config.yaml
n_layer: 16
d_model: 128
n_head: 2
n_kv_head: 2
head_dim: 64
d_mlp: 512
vocab_size: 4998
activation: "tanh_gelu"
norm: "layernorm"
norm_place: "pre"
norm_eps: 1e-05
positions: "rope"
rope_base: 10000.0
rope_fraction: 1.0
qk_norm: false
attn_scale: 0.125
bias: "all"
tie_embeddings: true
parallel_block: false
init: "normal"
init_std_qkv: 0.0442
init_std_o: 0.00785
init_std_up: 0.0442
init_std_down: 0.00785
optimizer: "muon"
lr: 0.00146
beta1: 0.95
weight_decay: 0.16
lr_head: 0.00615
grad_clip: 2.0
warmup_steps: 200
schedule: "wsd"
decay_fraction: 0.631
decay_shape: "linear"
final_lr_fraction: 0.02
batch_tokens: [8192, 16384, 32768]
seq_len: 512
doc_mask: true
z_loss: 1e-05
train_tokens: 89500000
steps: 4929
dataset: "wikipedia_en"
Each number is 500 + 40 x the weight over its row's rms, rounded and kept within 0 to 999. Layers, rows and columns count from 0. Numbers have three digits each. The size before them is the row's rms in percent of the matrix's.

# layer 2 MLP up, 512x128, rms 0.097, rows 384-409, columns 0-127
121:535519551577469492542519455490490546524524565491509517507442590513541531518472508510514472531472478406510500433542467485482520513476552467455466514473477414482456457538484501518509442431567517515515477519549463457542441454491487516513512504585555433533518462472456517516497504507456474411490522436545520574446447507511515568432485556486498575566493498490445477566466507511608503482491
118:403505554433487499499567436515521484517434473413545510547569503460514567510464533449482541486514474505506516466502571524537481463497512495501542580488520480547508549507535496454482532570564490520502519451493558468531532499442440486459414462539476518545513504489522502439504566504506493498507481501489544595411464527516479484494479432482439460460547523484551523492528437621489451501508
069:510516459480542543433505496536497469566503452505506469507406493536520537561444523494512410501549535543511563486513450550540490527439487478447537579498499406514499568474519515434519408496492461526480468558514586429489515521518485480505525482509482484509499505480483542511504502495433523509492582472546473604504524420472464531550499500503422378532499528517524478506487498501529575514509
101:510525483470552492498559541485599489470512526516556422485495486413488420432461492485440524486438502503467497514508510428535438511591457502435522490473496506549542508513525505475502511492484433517475511443490501590487547538422546511574478569520560490520396505515469515533500502483564504568474485469535527456509441486545514485440520464454521484499497476498431541541469571472448550554517
114:589523507507433461532519530522479520553510533457541512535496453417494490471463465520499531583469486516564464479590522534550519495421434529575514520431493534503558498497547446527520539481544463546422478476517421507443514542530457523516555499441483516478385522481464540507478416514435557480500442479515525531553445509504483508526483461499533515508413556542513453505518489490537515517522
067:533528489459576510509485555602524469452478505492609544445489504461442508490420449444491496493531493487491531491543547462544519472568469496463533478558549521459482542507499602529518478502576484511498453503537497503542490464436434524440429500489537569421476468584528528493518477500481534387461475473546536510484478436493473504498496557490555513514497525482544460519491443556539496504540
113:502559514484514466441541537520461500472491545495528531537502566496424559436566367478487445485531504504452524490505585465525488445543465536561490506532508573474509471441549560484473527468555466483496515476439508476490511532483508526508539429485525501601449507474520467430517575491496484506465473493573445503452499543532434462526457503489538579427486491450520496452515452543472529474539
090:475447563531505559510433486509578539466474515520513488496518460429543450410447507529540472443469483462543563514413506486570551438433548574521509538456488493471558497466504487447542493488474460505512556524483501528591468555477565561430553540506517455478510501469560442470504487534490551495454461480517571497561499466493516575543469520450579512546487507498518519516475483504449456486500
119:537504529485484495468517495467458462507593466529491551454515490495433518457493462484466485511511553475489493520501502522559485397387502523512559520511530447438412553501487552473531545456491465497512501534413548461497561522521514478428461557584531507459474557441537471466489613501447539467497542513525560580502489503506526529536558524493514504528502470525439472418522484461488507542460
095:468509560523480504520537507465505464478441466510471460486514545552554476430478499553515440478505496531458530585476441506485532483517525472499416539482515514545422491557496558512498496500505530517523436526512496510480475556468536479604526498512530453468452506531422507490502511542494437391393439470513594526518489523534478427565545520537544526544463476534513416480476492449537530491565
108:525538512464484535413487491492534463502519465455515492478435495443541528483455506533433505552511514444527510501526564540558456492513406529524457425477553505562528468485485502499506518518479487477515461425495439434521494585453510484517542533522555554504406576553439496500506465435476535501532533471520495568448533457473483505505544592490472513529522507552441560471531512548530471606528
058:509562474500568530429420518530430500453501539466485398534489573541543526494441511545499481574483513493467449486472503455527482495541510490433502473539550396568468544560574523445534537475531476497441511528538482495443524548478552488470553526512523472529506519478484516506424455468490413536485493525491521504495422507510509500488527560507412472505417506518508488475518444479552431551508
123:426541486519465515563512545494503491544456438538448544524556599488570479452447531536550526479449469449507472492493444517474436481522530516469478521487560576540483546419520499504469513540494477517542478459574532448570428508440436504489530476455531452492495460471477538503490490550559535460535417503460509532451484522546497551481481550477480492416579479515479518516484479561545464574505
102:411534493511493456463534500525496551496474530495498556514481501512575443458600548517482526485552528425495530438439481475542469451577518501511491545541532478527473423531519442498521547451483503535424563558517385499491483466469504475432548506494482556599468513512499451513450473499528516545544451503489530533477507463492526441469584496525490454563482557479482453432537481511504491530547
106:489537467519555476500457471489507468526484455490456514509529535529487497506541539522519461433530449515504539452468493476486427480522585442433455479571538418620471554499560474486441531475505481468483570456475483489547499504480474573444491482467509566497478559478513526510491498497429509492577543541517527457463570419607418503483557486487481469502509479468485523523480562498572501492559
092:541525480463597442538453520449498485456534537512514513563498504460548424416501537552470487473477479507492510455499554487490537491536528501532461477558470525496453479519456404495567502526496516451523453547555494500424570611465492527517490528461495480487463479588527553477438494474555632568519469457564488489505474461501452518520450474477510518555506472457455522456506510503546493527512
111:488522525484560563486430489479466495486493465452460491433520491514537507523506594545519561483529479483512488491463409536467513396516550480472476523475600436589510466592463478470525530489544535442474561491549516524466550544489559488533417510478533517523559514583445533505442466490485521441486503463441477547472430547492464533458540522510540463498479470506428465485463500474534519478503
079:553564530530446518507489459497446535524499472452485482499534518507601474485436497408534524460469480489494544516443524510439566493517506513536438516469517420542483498530490512542457480524485517516491486471532463511559468514494513544532580454468509516529520429593454597548422519432487540486524547485493472598499434558532455480527501431488527458471479518599497474503485432447485487524495
108:437537551546472495554447547453492476514481512480524560472550497538590462460451463617445579488466528512513461500519470456532471453506467505501518525431515522575458515443442463517500471471521444506467484521498447547555456497528469488591484517483570501467496492451453574547468522458513480496486518504463603514510510530484522516530470548477483533533428557459425428472496564466532479492513
084:458529555470498548573477571479513497485537474518428495505463529522514488396512523500479526474537492450467484460488462501520505496505450401498490512491533456565576462488404480571496538460484493467464563503538535456520520414492489504493419500470464516524491459506436502445544491578496577510514477487517520456482598557437491567416565578517545557476513525517477501464481517507532497514473
104:445506476528451501480443546494428465479527451500536463493475540517574493498527500564451441504519532490450462554441453506535518526613463519457427544457517483508549532492446447571478484514489480499436447537583473533489551503488537465549529471550529441511515402523508511465518482412551478523513477483552501515528554455505460499436537592536568507442480517438488517529465536468486493508534
112:439500454514499532525471514509533508551502488510522441579439577402517483510437518536528540548466459527526500519525505541482528531435513536512502536445510570558527465586473534475577523462491587468469484518494546490518492479535476485531546495508507493449470515496497495493465483372510468522408499513526500565525415485424437552438527534514467485508413525533422528504507445486499521462517
060:436536496474507504450494531452517501514530518544580536552434516460550476475502481549480563498449544517458422424474451492506555525500475475463472459409510541422532569530525445470515570487467467473487489574500527548494473534478518559513537508454484498436427506482525456487514475592461507499462479498562531499519638508521536528446449549514531478474535495458508486508414512472510488531545
096:481531571558479485485494498507488450529485539536572447417483504492536531460487505469502467547495449489502495481580398451542554503500587495500455465471477531495422520470550529582520530550492480518501527475504492598511465514490531446497458488497467560478460525537522496450472536528435492520503416522555514488498453436466543580555535481439538476479413495545492488425482505523468539568445
070:500611552541490529507423540521458460546527540520587526502467448522501540438558437588516569541470489542487533443520457494522468531434499584516506488439543471441451536509465489514543539453504516463470495576543494474394499460522480489525567464484488447464479461509497480499484554565494572491479558519554469498500450507485445532489455552542472475542492449498508462442456475504527495494505
089:542405465556502520526461562493462485532451489426502456543481487466502517507470502429446520554504444574458562546473478525521453524534539514502494596464478458543575560420490526539414469557550540426464537516540480491484505477553540468523479458570497453479458518512495508495517511503526523516482470525495495547531422498519523489472466506541492519520424539503377467472490571462511543465503
# layer 2 MLP down (transposed), 512x128, rms 0.0793, rows 384-408, columns 0-127
143:506499459458473521504480535505560517453526505491557483595528466502470459574450435445432518544393478522471497447531544532495461585465472505497520507571449516527506494511536524472495520536497484486488492492534540457472514421482574517532438527445504539495452519503459463506562440508488443436477553473493415510545543515498560460554458467499553485479546480499458549544612516484471460547447
107:514514509557537488499413514452511542542477449540486489552405504579579436506486435517487541501522524517504510593485461504513495537502460521539451447490387454392464423524502569506485475487488484492464459531501470556531467492511546507565565563538501491473556560553474500504483484550513465477525434471513489443529465437492450505491578533498496551500494470491524501533454571472514511536474
062:476508576500543518575531490471470543470498498517472533466524537496469459455548533486481549524507511466533445520514570472453561523559500552495466485504520621507466492497547455526475537477498484489521552467480501556539487599480525478438485431545558492483526534452501450528502506521526512542501436473460551404517493585520495441445511469517568513488464448491429492454535445532475412519411
094:494473446494450526503467518486436473478535505521473575593534514514471539527487547492501535519546483551572474546515524513430513511444457542533488506526451519465536478514495540520536476441438566481536529541505533468494434495523456507528535496430457457488582478515474480562465487566394456450580539548490558570569512503475465505551431500533495478437507533478487504448461427465513438445489
107:604495578485512516439495496467465538439534441535507540464486478597545465516460468586511502437530518525413513487514502498454543543614544474510459466475480484499511525487442540557465429467516525437503483509563518501526531391476520467533466535543511447507553516497481517468533485532501523485492446561470523435447514441514566529497498514474423436493551490495466505507518509476451557513490
081:453488491521542490452515516559549493518490528496511441564562480481511483489379467465438492535536552475418474463515464586489506488480454461419478495530528501480552546478407524526523454562504507523517512456438464444449524520492458528485479516467510563463483465562504514479519511482483538503484463491524486536541476465489513530610543562544507408485549510542548538440454537512530446500591
105:526441514531490572548538499474494516475487451568487427510573481527524470536502523541524498545502511479505463556483402523469452570443495501552521493428467494505469502568482554472452427528518565505530508492465520556517498553490454501442500547466461538407466454547489473508546385512501564516478539521431592518512497465480519507495509494518484441433553536509500520508494456455460472404513
094:557469495566527517458548489520491569455519482409520483551473500503508459594497487469527502527496507501544463529594503542440528498497358507472475483582534472499464505464478497479542442483582461572466535478513512478479520514483444461555472441495518533582507509520475481510486520552467403539528601501469440474491534450479506503497439460487446497481512468510517539456514565444535501496483
116:521482521476472457466558505475476532469529521416495422544524516579545458498530493516563544566497561476463437494437565502518515429505483517554505482496535506551503549513451503516491427485485569528478503546460422510538560561500481433487473405485461513563516546504430498474481471445517494476434571494530517520559509473504478515506509463528483506527512382491520445547553474492469480584458
091:527563521411471507399431481514514546582523514583537538518490459482396499517489487473474496482526526477529473499534512508526442514497542494551574506528493450485531437463450513507467483508454473455539512489508486544513491427548469525532501493529510499495508544459581483540513507515559540503561551516452473472500469455546462485445444438431509528523563521483494539393554537572513554433468
113:460513666472500496446514475455490487482518488472432496481473457434510461507504531502560494539471523461460513524514486516519500493596492506515456440497566465488436511481503508567491380469501471596502550547497514511510466443536474506500450499465521533494455582554514582464535495439504499515522474553532431516486533493508533527458487523471465434517564540497440520566497458488542459533533
064:470529491538540530504527505412450462556471554464498490559513501498505498404420546470500493485550456466485480449543446500508554483565534542455519527499524421478505515526546530529530590484555502484502479490502476455491501569486569522443555495488513432555438501486507498545570540513543587424526446477512424486484505472471458478481539583467466491479414518542525471497549431540520454503493
130:503498517503505514539480497488540494517508550533485473512484481548519459537456546504605531470439469510490516493604465506556502545471518480508565495477499458418451504436511483440505556543473487493436484435479486557509563412469501516584480469465537504528440427480562550521539519552526475470554473535531508414478507407484453538474527507449480508507465552500542471524564403487481439514546
105:549534497453541566534493543519509477461594422555493425550431479555465534470505514489480481521515479529540528543491514515489511548486422479454457462483447457397510522479462509465540504480470503503473454426505541543550468526556496484566524446537456542482537491520490515497497510538540422470446589487468490448591557534534487493422478568479545526459485481506495477537516528434536506510427
094:548455497472478552527557539501466530473544450477551458518471520533515515432506528514475491572540469469507468505507518512456546470480463540519535501424551623450522469478516505470458508471459465554472427461488496530446562485540481458555518477428492569511474447498545483460461523580488525483440448556500498497495524590464591474542404485546570542542508514467524466428495511504478497470459
096:517518467559455562517512514496509487510481463406546493510473497518471537448427463521500552500503504556521507511524493549437546532519510495477445490561461468489447577593458459480450464553450493517485534545531512486521436486471547500512574472461477505526560407449494472426571487505486508520469551523496481501465542517483545471525466470500438476444564483480545521601594465477550443513429
111:507498526520520514564530476473527535519503474571484482511542530479474443441539543513553489486468437487552512536546457455475500563478486559536524504497523451408521543437552525453515550546497496570545439548459432461503488570538472491393556494482522517489469465407458525452549543496538409522459472552519506474512536516507520440484439513507495509459504414467549504534539494460443484505578
077:482469524491597463466500464524414468501471457445583565551448534494463546555456465604519462534503472499462505439528427477520485531482413474498528502487394498553474471568520550516521499516532480485515530540533460451508464517473551520509481530516580504437482491521495482469509479514485531513505414420522501491500556490498512523473499501511528526520508516458537516523466582504586516481383
109:507487428457518519476458515550523581517510455527559498474410523473535440571527536420462408527501545483477535460491481500447489500460516442554501477476502442480511451539524515441546498506419494436474529523432512494500542446526563575478548512523487480465492535566520471474543473515548511486529539474519444551521492517517508518461465460574565503508576491461560569469452495523494491429422
092:457460540491508561504461508454468469441500497543499502537471528526539509409519473514539506534561536454527526486518491574523427497507496480413535513465567495533579504466473563492516557480477486503473528407557477470453544441487556556479485484536452529530515506462406513522507499476488514520519472497475467433419505505455467466423592539500454562462581509493469573551562529534487528471529
104:490482555553510554454532447559495491487555511564507485508553475503470494539550468495468454581525465576494485491557470449404508495470510429523513471541465467429481433480539502499451439491503536493518571522473539401510462433501462561446436617524468495477492531475424489484510547516507501475468576529515530508457528483453539503524454523529550450540504540582489449500499549485493529501476
129:515525496533495531538456483512527520547471533456459471516508496487413577561507439498461480527437421564514486419511532517502472479546483484467535495548461522481529466406448522568533485495517463488522495519466549563493589474546502541540548573509528505513425523471471525419406467547536492472480462546544517483494496446542509460474498501416505509461454496493525520477515611513435554475542
057:556466491510559517488560532470444521505428484439468500516532549518436518533438505511520469489554483508495569473474550523485467482506481498490499512538499432583433479458502514535564501478500452530532549431510462341525489508528549481466476464522510476513549487528479495521488537427553579525519463460464497509466451520478483454532574486507492558504452555579529496586546437465461491452475
099:496491429449540513493578489528517478409502594521541521607566470470502408528486426557525459567521480514497552527558510482517530482544504485484472567496550494506542451510487457489478478456505551448426448481520472455461497534456554534510567408555554493478539501496489535492469443569559532494424539465528515501488502493521490504456503491537451494530550529544516475492437511520487504437453
067:480440535472510476495571503428516463495480405489489502505572545485458495528511482505474417428574525513443531484501531541474477415545486405563469507480486440543564543466533496500567575483507515520561446491509456456557497552551520550404525523531467533505479483507498476480526454475570508464461474509463541485516480496473464465507559462500501546482466572447516534532530576493442530538460